config.toml
n_kv_head = 24
head_dim = 32
vocab_size = 36094
positions = "rope"
qk_norm = true
bias = "none"
optimizer = "ademamix"
weight_decay = 0.0
decay_shape = "pow"
final_lr_fraction = 0.0
Each number is 500 + 50 x the weight over its row's rms, rounded and kept within 0 to 999. Layers, rows and columns count from 0. Numbers have three digits each. The size before them is the row's rms in percent of the matrix's.

# up: layer 3 MLP up, 2048x512, rms 0.0452, rows 90-142, columns 128-255
# down: layer 3 MLP down (transposed), 2048x512, rms 0.029, rows 90-141, columns 128-255
up90 101:539548483473471501508433524488438505505470526466453451517539460602560427503536479463514522491517428487507574482500537573531479503516510524522542406497437572541518473481493460480537478460479499458581448502564564538526483515458525440509591439588469496572489574466506539520532578545427488445436421567436585461433505418396448454489525417542608538520479501503412462478479563524501525481543
down90 103:577458495438513458534605499479498602499408542553480510536521526509505390455490472495477540503469507439569464532510550416529433438539561502575489479499498597512510527466404475452592505529538560512477540552466589516484522506522523468468558522533570465526474487487527507468560442477483409494479528473526554515505483473430511568517510446431496534533396458496556515603407462493475459526539
up91 108:588464456491476446487488599484505623438497503582505482586506428529415465475562564466440497491486470556605475428414546470527495412446507401407479518519448510519568466551525419413517474551436493499514603533464510553486495473418648481595543517567458512506507514432560590448454467523481469446482513502487451535548488556549560499443543438566490479477560503408488480567523510513492496573484
down91 109:479526535498475451518567495617549516434532535448483446575492478488480621449586528373474518568489532492526521526433501490430494429486466559494468518481504551435546435601392476474424466524450510440518471522556408508549559471617540508515565491490516566475527481609445568442522457533496559457520449567504534595476450521488534457507418494502487481579507466505468408581546612447435557538475
up92 094:485495423450491513489378494399414466496471547507433566467508529479573504517507507531514551537492479547502395518469409552485448579478582480469541427493457484546468358516447506467482516476590467420492528474490518480435492496534543524475439536410494428565499505437584463521545438447537542527481510562509564429427511594479480453537448473478491484380576498488467482463397492493476469447547
down92 089:475514532543535479529417537501523457365523479456482464468489475516499542501461411482424514491472473427493535497497570480547384435503446417509645507505524499498483543493492551491476501483440501544471522479407578480536548470508518463421446441415467542537540499491409496473552503541504508478496568534497466551522461506512565627516501517543397548413475439418480417457471515494473474488535
up93 100:522536487438451467447460642476495541414494384495450478569447413521465543466561555489440479540517429613460467443451534543515577506492499544502356431531445618529496511579483487446547548509504438482538471526483494497632493513453508519575469503475452605578522478446461506428513547473546571457485485518376525514477421511507486523462483499502527508524514569477499489409457578509471509580553
down93 105:539508375537551477451478552500516519568466460546558527508582458477503515472480422515505486415441494546520459551475385515456414422459517524414340489439522402432464596431494600480463489567539467525411538575503553515500482484474565519432487592473526524523443534543482504475517524498439479465468462503567489490492509612383490500469570434491525484650534487455527501500514576532453544547509
up94 103:571473526391539513497484535476475476445514492470443423489424495561544400574496613448506459501505489498402505481506590574480544433453464461484406429470540514501518498531565506505518559531463485471587526483524508458442463494558582471499451487583476508476435411472460500504552495517562582505509512475509459451411504434561493438480477465510529447453481475431495565501650400461585515448544
down94 102:431461495561609605483503541465542580500459511502573483495496524416467543565495466505439450472485449476394497550477537520512605572427501544516481589516536489483597465571522523411423560497597407555482537443478621529462465467470556621525466484391475494469448384506504449504528477460443513497600617612510490584421642473479604500486490462512602469401471572608472471534622586505485496524446
up95 091:495496595449519398455493416526493470515415481591499505615502505528516509411516533518468512569568498537528547582488550449516638514451397527506529524446501484535532473474466591481471502527417408538476463527485451456532541485438496573527486551430421505504516464410521504446609408512585416533522573482544427498615483444442531557476501439445495494448574574424504538415427538523595440436512
down95 090:577477459518455508496524391558515469646480463508533508428512419520470570505518416495580500517411518503547498554431453534484568537569490552483550469412501387479463495540445500489546472487583525485441528451514544526515476585473459464474499485445453446460572489489540513488552521533435457517495644424466525575521539449511483493526444494508525502452584520524512522472477511548500495517398
up96 102:501509542440550576469475541519386594559474406485425555456561544488471545539489611530440485514495486538527452409474527463441444489541482459471516500517503481530557544510500549511547513485481509521537592453492517559451577513518553471572527492540415538519559559449507509525498513552471558373468412543483483481465422519473496484559570589534480432512443573429492517498472490480485514470464
down96 100:561459399546435529523566473591540535579515575523455509575456444451478551474478451504415456370485513531461525526411451441549487483443514497552437470472479465522474543524471485459560512500477610400529594483526527514394547461506474528481567533530491613521517516392554455473548477399491564562511502543568505556554515550524489540436417457567485533432470479520495440560562517528557447522513
up97 098:517486543552452571496528447533541512491528541471446434448600439498624519475515508377508473512483483470447560479513492562410511506488566436476566543509480476535510554513452520581534488455489447541510440526482491540445509469499442474559484465562537565471522508451574527567404463402452569486501340381464479415465579554471427510487528502483533522489519569538552421516527423520505555408482
down97 098:580526463466487544425472455548537502571554433480549512455426494602520481558589530532573501537530465462485461570425495515430481526557488491516540527456392545437440462398415477512497395526402473438496578394513420500560556524425473522556398548505525622570523552475446444489469549502445387479483507559526437526533506502509489466526476504524568451522552522420459515432500540478517537487459
up98 102:522535509478525459512397549557560555481487453458488538509477500509490491516610465496443520528564485547552560584553508514503446565547558575436490536546459503524500463497499576533490493380547504405513564433371534457581466537483549472443451461583505420516481459537432511502513501507475468567483499549508492461448512439455425501480523436506447501457500526368451509543512502522504565529472
down98 107:516509544536499486448539479521551512404559581465442483452568541519472526483454411451454515461521445479537459543410488494453341487464520461451458501490453553474454526503495545388460616462506489463404521602434486539434550514529496544631534391449545471455470517477410511466516534517513567509461443511504620464456556490469491425544511529605532610625462515572584525497463475496435578470464
up99 098:551511468465604478473495492456430535538427545466441531375529460549461543433495538541480506474518537591449553490548511561553525502510516460484414495578452550485480457630514491530466574572454543457545562560517565458527522477508519545480518479552506529475414473469492412489546493466535476481558430480461457553522365528478530485453512510481583424503523538564560583457514415536505459561502
down99 090:431445508473544497431498461510516497505514525523453492472415454538548571502512475495472408554427495464378417523453424579468577567474542492588592423489456584560518497446487444505502547493542544501442503470542443490452459482442440460457493499525582486596580499462411464505532519496458531539500447527491547544562515494577493474526530528527424532483581438556546465538500553387602525508533
up100 103:537469383563409505530580577575466479482501466492426562554584429518453537520588574491525494516449515409535507493451420420576444518570532500481431484466586518540511543546516508349553517550494489517525475537421513397600509483530448413502540556544488479539459429488485425441532511560426452568522496533534602582483582453628480508515452443626476523483489475374459529515409524543530426535444
down100 101:509481561487495505462447466560479417534514497529469565532532528521429493525491498506562419504539470468579377467518467508489526478503490390503546498477545550407516504506536543517382406474515525492487481475476490481548498427454538448504489534522504476470480497438566556491410555469501485580511413520446548474583513598515428449462465516510489450391456469518511501481511446535457453490451
up101 099:500638492394504554610406549515492526564503405537562372551493481538516508495521568544512535548441445518532528484531576453545524526439464396529506457553485491461532655564521529547444542523530512440463507579520507465434461485452554553485494483477512446477478490511519535446595482498445429502448498590543530539538513514468502558467525521525519513490616511454533528528509545521553552556417
down101 103:513498509464610484579489496564380460507365490477432513559537459502477507511485433517547459581621492502566563452485441475553545464465546490504442541431563507458518407460567466426578519522484538516475478537496467506525499538600526545385493514447413498438603469555494517459579491372583431432499504469508513550486481512498455565584526573427513530464512384502421467523530529420579552559507
up102 101:495467494456484515485551526631458497572458477539480506515474506497466486487512521446411453557557505553522506544382451531444466508493544420514409455537514418527478510499453506516564542455451470483482514542433552512548448492486602436466527513559533465589494485494566498478479541470476553487412502542543439483551494559596462570498479496578443514414507449384520459522430533455488405462420
down102 101:513523491510519437562517501517443453498447508472470500432561550387487470470447447490481479433421488546510558481518527483477545506486552465589612499503539487475524480527511460469550503521591467592477556489460506559452466416523576490404567539419505352409539516536501523418535441448536485524494528472438480522443425500455501527514571549484522470518576428442549464552554493450532482525504
up103 097:613505545477477391489568492453538545521480455522466483490432431572482606489546474485426468515478503531471503552507508472540456477425496472470555510480549401556486470548543530594525479574457580517495555501469490443590449525490572365525526564618665434542434455579509557419432491393556507578510467463455501439456565532529494472425559523458467431519456546434554492467436468517522510484534
down103 098:585484558551497426524500376531471519502531502591450476491495471512479441522508589546552540499536540522406570535486542499500509446425583564484569465558473465530494584594585420450492552493489445511594577442513467520478515545470511529399491494428590524448442483554489603429501539586588391563482523569643430488480602572482528552509470478508469470569491431491501507458534597525566553411562
up104 101:576546541495523472476438580543494538518494401520526510512484556506474498421457507521468566505536446477445498540454547464554515502540494478585423461452549533506543425530546490472570667474440474447475483475493448502465482498537505514484500573518488503504519439473531389551477473440491531459584475545513454542558577542551464534524506440419521501455407551551497498555556520495491540515574
down104 099:478615548520475418450478503611549491516399437523426512406480553581505520544423489566460498444483566456537583488388550456585554493435426519452483424461532535561519495501397474470486528464401403525494529537525515515588527452503488505483518520520506461561482475490587524534506524612479516584534434496481503533458483528449569611495509484495504460412482488492390474492550564540494521449517
up105 102:506444462457514546566469487637501477471543490565440509505518599536505512505450464435517545585583529556463399458517436568504524513555574502530501501601476539541490441574481526550556523494529502498476521493555486473456566523531577519510465460556417494518510494543544474458498494457338540571496560423469471472500599532476456516512453459513571557503561422499462547471576480507420561530486
down105 100:485444576508474579520461500501472551553553559569559440614457512485486516489514470556516377406474459541498530594368514464499524513454542463562469465491527452508497415508502490525496456529511561488433558503583597577472532562434525443413529471485572461488523549556467506532425576525450499463456502537555481497550548513557465470470452518540590541489568506477532576489566571519337531559575
up106 097:546504530549355509565485494457447442469497515414508549383422470472559440529617467434574498582483546524523496450560583356514495398551542445464525456484489441611480461518506592459521550478438514449460526473571635530511523552502548576491451408502408512479430504480544506535587505546459601497505509432470525423436558464533502541488465542497526540448461502376484503520493437536545475523533
down106 098:501478567480517536558512435554567496488562543468554527461522486511507471456472491464490596452552527519510524492456493490534463480510503432397478500592420537581454349510425508483473477517543618457550467614477509481441532518493526475474495550490560514585439568427487531485610590521461475520502553544571498426500574526391524495566476584535490531440517570512554549538473489609527485553583
up107 098:590513481474511521543474524420415483586550440490503584539478469425521527563501527500494414496574550526554531457425449570453491506505481422471499439492486576518488554497557566499490601553487600515490568483498591472414423579467527496426484414558550532505457475453413460514436588514463437520455507415515485541443504488461484529537516445523444494511513542432490519481534464558564526494459
down107 099:592511572544635509447459433492460495497466485484503507434455489512503494481527591485519453525576460444481506431493457448478560527477363447533473527530455477510503553473411472591598570560503514501520487405451466532443559478429514471474501470417593538512448509399463514490530440500562389433493534496482541399409584560539415461446499442567476540461464375559611496533476548486579467556570
up108 099:539565455491501518530409540560526563538535539536462429638467437570575482497479445468492482549541506545574479434458481490505492514505610410472387424522420481529522499456419490513595585530522546519444440455530493557540507485596586422567490519523525522640491458528480480558445494484546420516511481541481409455428521514497527594476518532482477476457503485473429592520537514544533518490532
down108 098:496537569519561495550514451512512477564501510502483538452464502564540495443484489606546483539470506493517554509525443539506425496495567516484519474442502476455503505575532386568460404563535487461521457423557463471516472501496525450395420552493476562462571525465512543476563517441382483488420465473580533433427436433461486575444496586565536588524427474491438493429521510525480508526483
up109 100:429553415462524421522575458493485449590516429464464566521453476523440479464520515513500494502544420491552478605536469509502468527559448429466441558504505477541547481563549448415560604513454432509531578518456479386544460447594445506518556503509530488476441502518464488485557464520434499496517532475484560454566450507480538484511491598561565499522478527545567539532486443538526458478457
down109 103:473563394553465454533551568574583476491429579461497430483473476441454426475457591525503533529397510497508435494528527556514514470562509513449440411507477540500448518461525465522537502599539572586543510499440489502628532444474516543488498543538527468541564466537472585502473541502514528467430559543524478484473522429454528522543461479500497553530498516553476534505512497560499470470506
up110 096:476574406421530492443484511516495444579592509475485480472534518438534413418518474457515379455559476578589463592547532480479528528543545443540510568510431348535542510351502572477465483561402440443582512478461571459486586458463509480459522513482514603541480465524473536498478520517534506546466408534479476443410509583487431579490524500606548517488499516528469441533456524561506461440501
down110 097:470390519438426460515534428500460525570565545441497492483461464555533533486568489539583429550495424504513563532487503486499524494518567546462385548396449439534506528415592470496513425499536433503568547561557571508465528572469500479462323510494571432519494575494478404463506387531523585537475470481401574584586561509499477449456452409537406445489505484492551563544514565447477506489489
up111 104:565406476562537530494569562478467440448488419536501428540485492515489545461533499599626493490488549533527557524479508499498457452536562486457443475497514504545493445528550508554482536488532542431534590495497513464522575464515443543542461440541488444486555491580484502545372494508463452459505467481510559527611490549532519528523476444518569477562550472545556518516472467472509420385528
down111 101:489430520454543469503436454465507494483402462486476425582475430512502461644515598501482542523515470422579556489598442568463514554466429504527531527497433596474542394544534561542476540483570516510479468532537538553520513536556524459532549561558558524450504442522590552583520464550430442425576587520490482533524560475556533506473526500520504454475468601499532464520525533488434454481477
up112 099:559498529451556510545503558536522501553579447415420456513447478467435415524515478544526514572527546547454492423535568496545504557546549492560503447519546533491540563543585454504487534463537503371556459559404540502496460560434508502424458418502539464557546471545494580394583503564406494479504507504526562479646568487494481555523566434580481484424525565442507430482481507444554518554459
down112 099:537506509508525526511510430458405524523562514558555505510578601592460449561482560552479393595538479484616534485562480439599517503484574502577490607443523452516510459518511554493551504585482455561576469525518489550492541572464548582487416518433489489572406497502469480540530532499527504584470525445464470543532471538490617443422429475595454517560483607518449481485475514483595521513454
up113 102:498534510459508433449511535433561589514489558475495562470520548508454442522561509438472565527498430579536454461532630454535525513568503549529406528553423470465541563505367530487553522510475492513566482450442407471545543614424446556486539458566450514561447544516541427565556507526550474483466566514538404436488505435459408476455576556554476549599468508497481566467426449593495446515513
down113 099:501489484481511484510539616528442643540470439521358583485549533564540474582446436450414498536470477444551534469496542462576492529608419495522505607497564483487478581576485487505508477436524459430524489443464476415524551492567431547493565491539543528471577435478471515526501538507510562432566523541497496579593445490455469537483450453553523438435521493525500535427562386576521470474447
up114 099:517444578506419509500508379530453517496444372440510468520552508477520494553473453476429487519450459587556396449468620531486522520519455502561469618412435537585484446453443535519575518493501534452518538510522479449453559505462518506537607444486427453588569475496504565476482450474579522510482438473524521463520525575436499554562486528599513507502543560471565511445465417533607464456517
down114 101:450399576428478499511472440461477554461386408532451450443461453480448484568491411555488508532453507552560487427564489596623550476492452545540538461448408542468443539497558561517495454457487498601504469501552524555545508571445521482492430496498450520538513492473456544497570436469542561587546502657476549404441534491469571482492431547465560513498583444491627488555551427438455493491430
up115 102:599509547491489483569492504557509410509498541460403500482506515454538600408416449493460524537579560554552455556446498427486588423468582412525464443533502589476472541472460580437431555527507518430463448523464517536372476540515489499484514514441409493561567586466544338531526409416489468440594503417547467514580484427402554498447457432488543494527571481535492466560477454576486524462491
down115 098:469503488644456511491509577564532399461487496491493456510499554530509551450569457454406560580497503480563523519454559544529453534507619612511498479389524468533418545488448532503427593491556530457512496554360550312497504547540473496437586507408439621537526498446523450507538505466543546444502383507509564548572431428381542517525393512436447460569524517489542545489552534500461550484486
up116 097:553440504522583544612417503562512505526543419478543504518466506499564464446529519493472507591559495488604439483478578524465507466499454445502516577468497538506544578434562402473417471599503473442508445564520466608511432544501543560480428462495600505494575526539579541427452552421421470491507559507427484485544555448553542537455528462504461497445422531525504603433518480580492474433553
down116 096:437543512516494557597465470459509495468493541526393521470516419447478418578509547548577495452530464489480515572506521463517439505546478477451413526478476509422414542532475537454516450390408497572560497471496398516441502476485483452527623481492412551426511394514573513493488450520477494516478553468509527424477599463570483523522498507490455465554466487425456545551456490392544509540520
up117 097:480487454559483476517495462561510556581460496459446436538556428423626464506518536484536506491505427562508541437373550508510507585565472448464442476494381542535481458471514442544524605529447450462570502561471458557424498508540577494467527481538463495442536547518559466503498503484479535536589504478473495553446566494505483498412544556562399491490492521594453540527546433555418452459509
down117 096:507456480441453530486551509468449439504483570534517509425479500575613494517480430456500587499455562559417476507562533596374480507498491397553493536483577384403446437489542549507546547566553505549488519484525572511530525606519565466453465493477514430538519549519460452471537596480482544464518478548412390508528523548380488461486588544458464473443449431464526415564524525433500495538531
up118 107:591580528446520534574507514505487534556551500539533475497459518434478447479553494443410524532562522458517547568468519479545492545517480415451502417533515502523448446498421446460458499502433495533514463461461492547558543501499443420504597452499465520504496483555429409436376557429467499602456498535392543479479486557566484448465473515537481509380489594424467500474588476503661460480491
down118 101:568519464501497427549488501434460417534534493579518443491573501443467490439447417457458461467462612453482534535533498470506438566493504400464514523446494551459517512386470442504427606493457489489507497455428470499479509482576481436503525499465518514507495515522426540459485517435382549536494496503531451457432501511474414462503420476487451540486512461375500543505548420453539480485489
up119 099:603463499448540535576435545475518456479380481455355477493535454469515423553523523530477417567447486564449462445481518482501462501499517436477421480617500491515538558548523448451637476499386452507555493573459501484407522437546626508502479436519393605528513570483554521469525496472528528405517472497550538507587477468431497604515568456582498465489507495482519501498562511498558482484558
down119 098:582472445474496451578532460621518542443385525503507484505355496486590517542421511438503496437482486450457561445539468494499482474532493494483475467573462502439473516420522479478461459553489489503478575462585464517485423434546533522531508524532492529507427476521504475454488563459451448468481516558473428588494465530556522539496493511463492476536493480412476434471535526519499503577428
up120 109:536528435395535461504535551571504448502463442547404569530454469594361471408492511449527575498491516538543529549527529389485401547455553570527434517442457476463480474486511473492549561601489525479571537507438497450499498470465553544511547536470495444490511414478422495541432453556560449569494471508457531570537487521529522423430521440609556545485543530569452557447563496485573486517515
down120 111:478469501474485527510449540545454610474495500430538513537434516517471496494442544437483523448421487495526596534494527507416484478458529507499548425560452520446486505576506482441514487558494566492554508484391501433501514545485574520513444486426495477369497438409443519501577495414524510451520430521516398542555454563532410471521558494491484479536512469432474519488469464483507414501530
up121 096:547409474451526496539447520510429515490461498476383570506593514463478454573587510490470524425551537475516505472586578437455575492469437473560525482507431459520542550515537463482552501555419558433445505478472489461478478493477609584493579496555421504470410510519549412523442400369579640513540483545599488549468588527489452414476551487382419473492564495602395537479600490534510543491497
down121 095:469553490541464492531546506503492474433613524493568552453517495472440514435445425492490395518566500455468556440525526441478441429551468489411500450497551462468488537502510448440458470550503462511527514510459493418464424582640482554477515582519513504567445502525447496474470496552467499525493457383478599522519525482576423498439530479499488509508489518581475463538436537530539476554580
up122 101:484525523500462539456463585503570517487441526466495534562527588551477569649553520429510481562467457562562479471450452519521532653539459559431461420567434461484478563465442456490590535473561553443500578472522451567518525513560520525496500544588512513508564565543557579576549483548560556498594460461481565512570542559515456523469487459546439498574525427499506504545445474377523483480506
down122 106:440466508492583594432510524560578481573506508586517574522488593511507506454565482489547530536420451521567465518559425620432502542524483498506419485472529469535415491503582454493361525483493512474555504492577367504430526498480480479504520463476557502557494538541468513490536542437485500484466515440514472529514508470462445435452519519571490585549529577459449568431516598436508584551462
up123 102:508537451522655544576506544556488490523544484538536541496432472515534550502569509485508522474531548594503446537499588560581471486575446499544465520417457506562500492403500502540528504484489496524507561480407478478521489557506568588543570503578440466457494550420498545434638488482489419484560539504513554450516424595509473489504564489466495515486510556486539519517532366518486491479500
down123 102:566524484445545526568547431453414519518516439442516492538498502491514499515570503515489515481459587438532576515504420482558495482459486492530408434615450575466411535564420523490458474533614527426482417429432532423557544520483383530480518501566476646464442480432474526464479524514533451452538474503486466489485520474518486503651548430493451492531544544536423475404421456484441567508498
up124 094:553496377467536495536496519505489413481575455502504525581471547483425506488468569425510594521507455521541441507526513497503612558470570490405573530458518433501461566456541491572499502540533448509523380507538522491478522477482596477545507489544566469513411449487431544460486554528507481545441608558484536509541562448564398474475536439534479540557571530486550471425583515501482434434495
down124 096:516591497461508444503449568509425565428580526516466556519540420478455425424456510561496497417456464468572546477497438537446452488516583498402638553468568471566550532411519494560541539527568539517512480512475445531471456540467440469516406449576550468514438436485542502531475436547450552343564488476509490447428501581505515490495501509497567410546461530426450470467509462465411482542517
up125 104:557525445498378497475477528524501554565462463472535537506536510436471424506503587470545533479509491513466396473491510506472538585428562456463455509501481581504482507480500484481509470471511491494476460497467467564534623497395484525434482519480473533446502563581558510471511476501554460532488433461477522485595519426551523520498515525558513486507571533491511542501478524580503445514553
down125 105:552571492501528498478411565436551505493418484518474469453474546494452534521539546509406479452519521460513512513398479503434548593532463439517573438420567582489458470402485466436593446552593592440427504415483497430526539405513480517408470467444459512436587509543442416440478444442487407493516472421476472463436438557566468493573572527448564507498501505521502528529562454486435499484416
up126 094:565466530498480543523538518450541432499538571546425492489416452473454497446520518486581429515529511614445499544454516497495543540504564431516553427471496469502477473482538555395583551518542545559496453461517524481513474475560511484459481459446393522483493417403464438510517490544485518435468436411515429521509433492583485513541539513516491529523500579455528452372551414519494589545429
down126 094:448497525612492449555491505479540478470462509492530515541611558450547506487654512552538503442559524492505471547444527515454482521529474465516487562469522520489507469525452528526512509628508522379560426445574490507532431451553464522593516564595484570437574522447496515446510626436478463615499566491492478472462547683419549534516519580492544504436506484514474472538564555565482434563526
up127 107:506494540437459606431450454433521454521526463493448528436488484507504479496482452523572515525491514533545530557504524507593498471425565354475498430587451499501523539488572536440520572464570557476538580502463506458428562525563643513557543517545466497468460532493519609508481478471459521460580639427435519466545571479480491522481512505484558525371495480528498537589532430439545609463428
down127 088:511551498509488502473462469463594499483597410527524493566489494453439545453582464537491482497521433543546525476435478527438545562387587529488464504493536472543489562490562505520478491519473515493580556350476542456497466525450534506440660463335433488498503529475543534428526518443524478539548488489522499592514556449538544471547440538499467534461507506487578471525511537442458524495440
up128 099:558489539398545491512567468477461503517542495423494573527535545474539476463545527512533496477565552515488463551452488418517507553571482428496443509557516385576585463471472469442423505547461469529509467525519425603577486546569501518460581562504500445518562497510526416525409522471515457513464488518460422424572551518455505472415492487517488465528538528466428519442459593511613515462440
down128 100:528482573501491555513518459511504481506533506479439516509532530509499486425451582523519518518432514583508473523534421478532524574534569549532543583494486437456485467518453418449458521539412531488482469491479509454566457486656517522541552473479472497469596416465547451541509527532525490487551465427556472559550449444463582431486486518484414539490535529534463558541435493490526433451526
up129 094:443598538466431543545451573433447545493556480480525506437494602484519597492484525520425479428489370506568424544391479494470490491395518470472530569546446489581474491446575481515569483472505459559498548534475551574474446508492512576576532436502472522485446422552536458410427505545517484521527512444478540555513512486514412483557613475456504518495489488559383483473481494578483531427436
down129 090:533473470373516503455558455465525513555504520567530483426406540458614449432552458538492524439472517592520539563467568452539480511556547587586459424591435514559472445459500440519512526514515433498360453527450422492530478440472455459462513511580511496610516466506517517501442554492475479483456501422485527492431497549522526463499456536538551563492541441484527487531505457449539530409521
up130 099:484480496463403565594370555559555478501520503408557477501473502466494505523428468485501510524533489442504448410482505476538534444479510549556516448539417491497481462408523496508490517531504557520464391521543416563502509547519503497579508511527513436555468479505490505422514588478418517491433423482551530520557489502511436532433514478638571533470473514445488608484490438456541473423608
down130 101:484507592370511417532545468501465507418577561455524451561517538410449590515471483572467470445415550546459536448420403495515536549518489551517481471458409485455501470490483572457521499454488508466475510513513501563447473502513468576502467392557535505499479543527574483563433569469521584454537477410565493543485521424453585433600538449561548532453472503438449395536562536474446545522542
up131 100:535529472523464551514470451459410524622439408533528553636467473454527520539529565565483449446498519494474592490462533458454523452495508427365499395423468537513371514451446538569492523433473462461499465624504512511463580436565529465415464466510491511503461503403449555521471492532378490513535474522512482508562497429572443501482539451504453515519548489491517497515536545433489501454508
down131 098:500469466509499513502511560410441466474421440422531567560497513492489500422518541472436621489526473469456452448488504518480545452509542597488482542551545483509565595534542438581477535583496588495451442434575514458514605569446558555489432558360475521541460475534446577488512531471506553509618568596533588501478505543550543462476449509574536542557526470548516469438518418522452526512544
up132 099:532516424473475474555593430521485558498553486468473386595482520573534571515517473491507443487564531568495471410514620464519465468494544501491528469559494493494468496498460572420527465565549510548486452501518504464444549348538566572495572491475508572542555477559584478554476557446511537515465452463512444538522455534512493522499464548517520499422495479509577484561433496633555475521420
down132 098:560419519512579417542494468475492541552439543478557485447420504567495500550421491539527520511517521426454504483450492557409430478437467582462598485519617531492463478468476406524478460520499494541607492409537461507546565444394562534484530519585456535501509575463544522467449485468380447511594560494576526462488510503467429426485458539456470514545512544495477500594484489464551494467420
up133 099:528511491515492451563468513473468566464555524388542479487534557463542560489527498439470485527590503518576548464587579551467506421531487431514489456492494454548572485476553521503546494543494408505452536502554497399400482377619489463467552474439479468486420450703580570577450446452503536471573447452416450485499466471512461507462509521481489505538540578456393543511431479496514522430430
down133 101:535536479455490493525443364522489548501488485545601559498483565536411419497446480477533514470629577493489550533440475603488465475440478519489488524452495489549566466554460465553518488546456443538438514472513507575515487445509480481430514546507464451465472590495531509419509532496443361596478625528531440488531533513508490541436409464479545430460454502481456514442457497587422479489529
up134 098:534485444411536481419406505542524478449512471527451478596554477521524452489495631591448498486434525471522459458687501493571443495530511507492425457513479434473556503470471563501490571494543508519600567510454523564490614470497501485520451402487556578513479488513447539530554386460441571496505473520470479493489483491483481530417558513673472515453419546476516493481511526467482517534485
down134 100:469523565543477450460506468532457567430466507577588568525457455512385446499482611505476528495565509498569474430435478414485530563568502480446549566532434473478498439524473457545495491555461549428408603483501537521534532600462565476502578502422559543573450432549509553534570493510438473437469535467513530557485573513582390410438529483460495530463505551501484567565538481473518483405471
up135 103:454468504496509466489508495453432451505465479553491456369487456487611455499561431501514481539575531554492497523535516497507557574539607478474422526599483387431558499484542505519504570488511531529494573405561461531514480476472516410414450536496435548522502452517458521594453623563458539541491447601454433504506589536530493556413511511522541443431537453541513554473406575558547404449525
down135 108:458467474455510450486464553483500458520437593482491482518493554449561477544494514488611460524540415484497529484445467440431476539560505483430517486522512505501512464434450527477533409562526463486464442462448512525532503437501479516412435527630463423537475511452438476524558452484465526447504473484476539445593502526536387517508620441467578517572500498453454438388563530493483520487501
up136 101:498457534472526481617506632512476554526498438572510522510540407538447561446488553537598520497474404473448433433450531466463475586485479483497626533501543436441543529506469485469533501569431473565448525605583491501442514424598534516585427559471475537563556471500385491528618450578405583460414599538443499455573483433503448463437539388436475445484471563434425540518509378444545479511506
down136 102:534540504496496511490559399514418538488495559477442465452486458493525489474547534527479488506549550551475495495427542557589492598453530508569378482493556567403499446509421436535516463404521631531609462488572500528511509551508526503483464552562527538473509541626585508543491544391412474520553549382533546457439470492610511452492481437525503473442506462555537467542471522556559569574489
up137 106:582468344515483440475570515490430446479525469589456512627495482528409486458539440507449536442551513542435455576457491467573494545621510444474492457485539504444553531484476518513469542484456533521487524524535582498596544375468522455451506539494503474475447587541490428490458478517516582463626468498599538493559539465636466471461598568502434503494510470495412492532502461429448493537520
down137 109:431484401461469446500410511465413518468535512550475498502432539415525515455514445479561562502602528541580497496470536423504559483526506525472534547526502484534455522409410490545401474567506497512413456444367620411518449442485586539470517490433583433517456569559509519504561574557472438589500493496550567449535528506562583525475526524499435549510451506437423454465451497479518549567465
up138 093:469543454446486540516465532494455454442426474497512470504447455514466479589468525418470545433476452445492469489533550474489427510395491468475485504487417540484496556485486512438487511511493483497513448488469459475441511479492431539462455484552430524530512505422415564531391411459489466466525387532423434454504501486473516506511524530515520549453518455442438521537500567448433465505546
down138 090:514528389523597422477573547520473515441478401525477505459573537489582504530488482455487466551452479571467464504522487447446511448476424508490546513498500561433466520432493603491544513505503505501470548459492501504480507489509496564538523536534597645569479590479542513514527554498537445466484428452490563601652447568506532447473508551501446430399519457424528493481496433568554465538461
up139 106:561511530501544459551494536517487589527516521445380480498564537477465475536451610462611428503496494509510566575433485525506511450523477517512364613508511452575481497442466517458441576518425500500498515495560480532440604490515556528542483555485559536468499460478470537522502400536532575527573483517519528516510450583487409453505517501493484477487559639533470579421514431540530467445599
down139 108:465477589469435508458427501535552449493597504525472546473478409445441498477575437545561532468535551464541561534562447505495563566472510424437467522460543519548530471471484536528474605577564489550525427530546506444534554462517437437425538443539582610570518498514451516443509515487504541534401470487469444542372533457491436480589567620466463431459521572487478546482592415482584502513492
up140 101:558491494531508503475446549450461506529456548527425465550514505534554446504464582492581489466433487442561532573530543439478425452565478506504510506468505467482521463575524510493488462552547405536405528465514562471490448538468448501436532494482457544490504539498513556514475500526442515498618495527397470481509529514478377513449562400479488515565533562366545581466409410455415478472600
down140 099:432515567554509560496420523550461556565474434535596607593459478420491537425471544419610495547464462480450577588565500505491479473636548442522530453576490484493545553431501457489526474519603440540478497504530455407460518368467395472420382567542536476476509376538544470489441483458441575448559526453582537552495508494473475541513487540486505537479486446480570454545561522520510541484480
up141 096:543504477531559500433543491507452559488502529453588472491457529516652449430488506466435457510531520550405501495509572499417580493476469407408516502571449472517506505461487575547462451469438517533504561450586491435507521482583510522534448498477556421580486396508488507496512536579439442457593550637465461491574515525544455541507584542454490494536457448514518549474520474525454461517500
down141 091:600536524436611523468446561485593579539629492508509508608497484478469457540564474488534569507438507502504515552458473549511435558496532453475516530470476518428506476549520466530472550600543484454385509524408510498479548532386499560458587547555474588456515502535481484566471407521565518483494399490561529470453444538541566498508504547589522495487531504533511532499406526525508560562463
up142 098:502576537502456449566555539503530421504501423498459544582470518617499493486479472484542480477497410559521505489482545481548518544446481488460383589526489461539499540512544623427490533563448468533584453401517531551414501500511553504484451481549529538507487468548582457551610474536522481465569524458522471412422465553464467535427574520439544527510557460504437571477475527576453472443394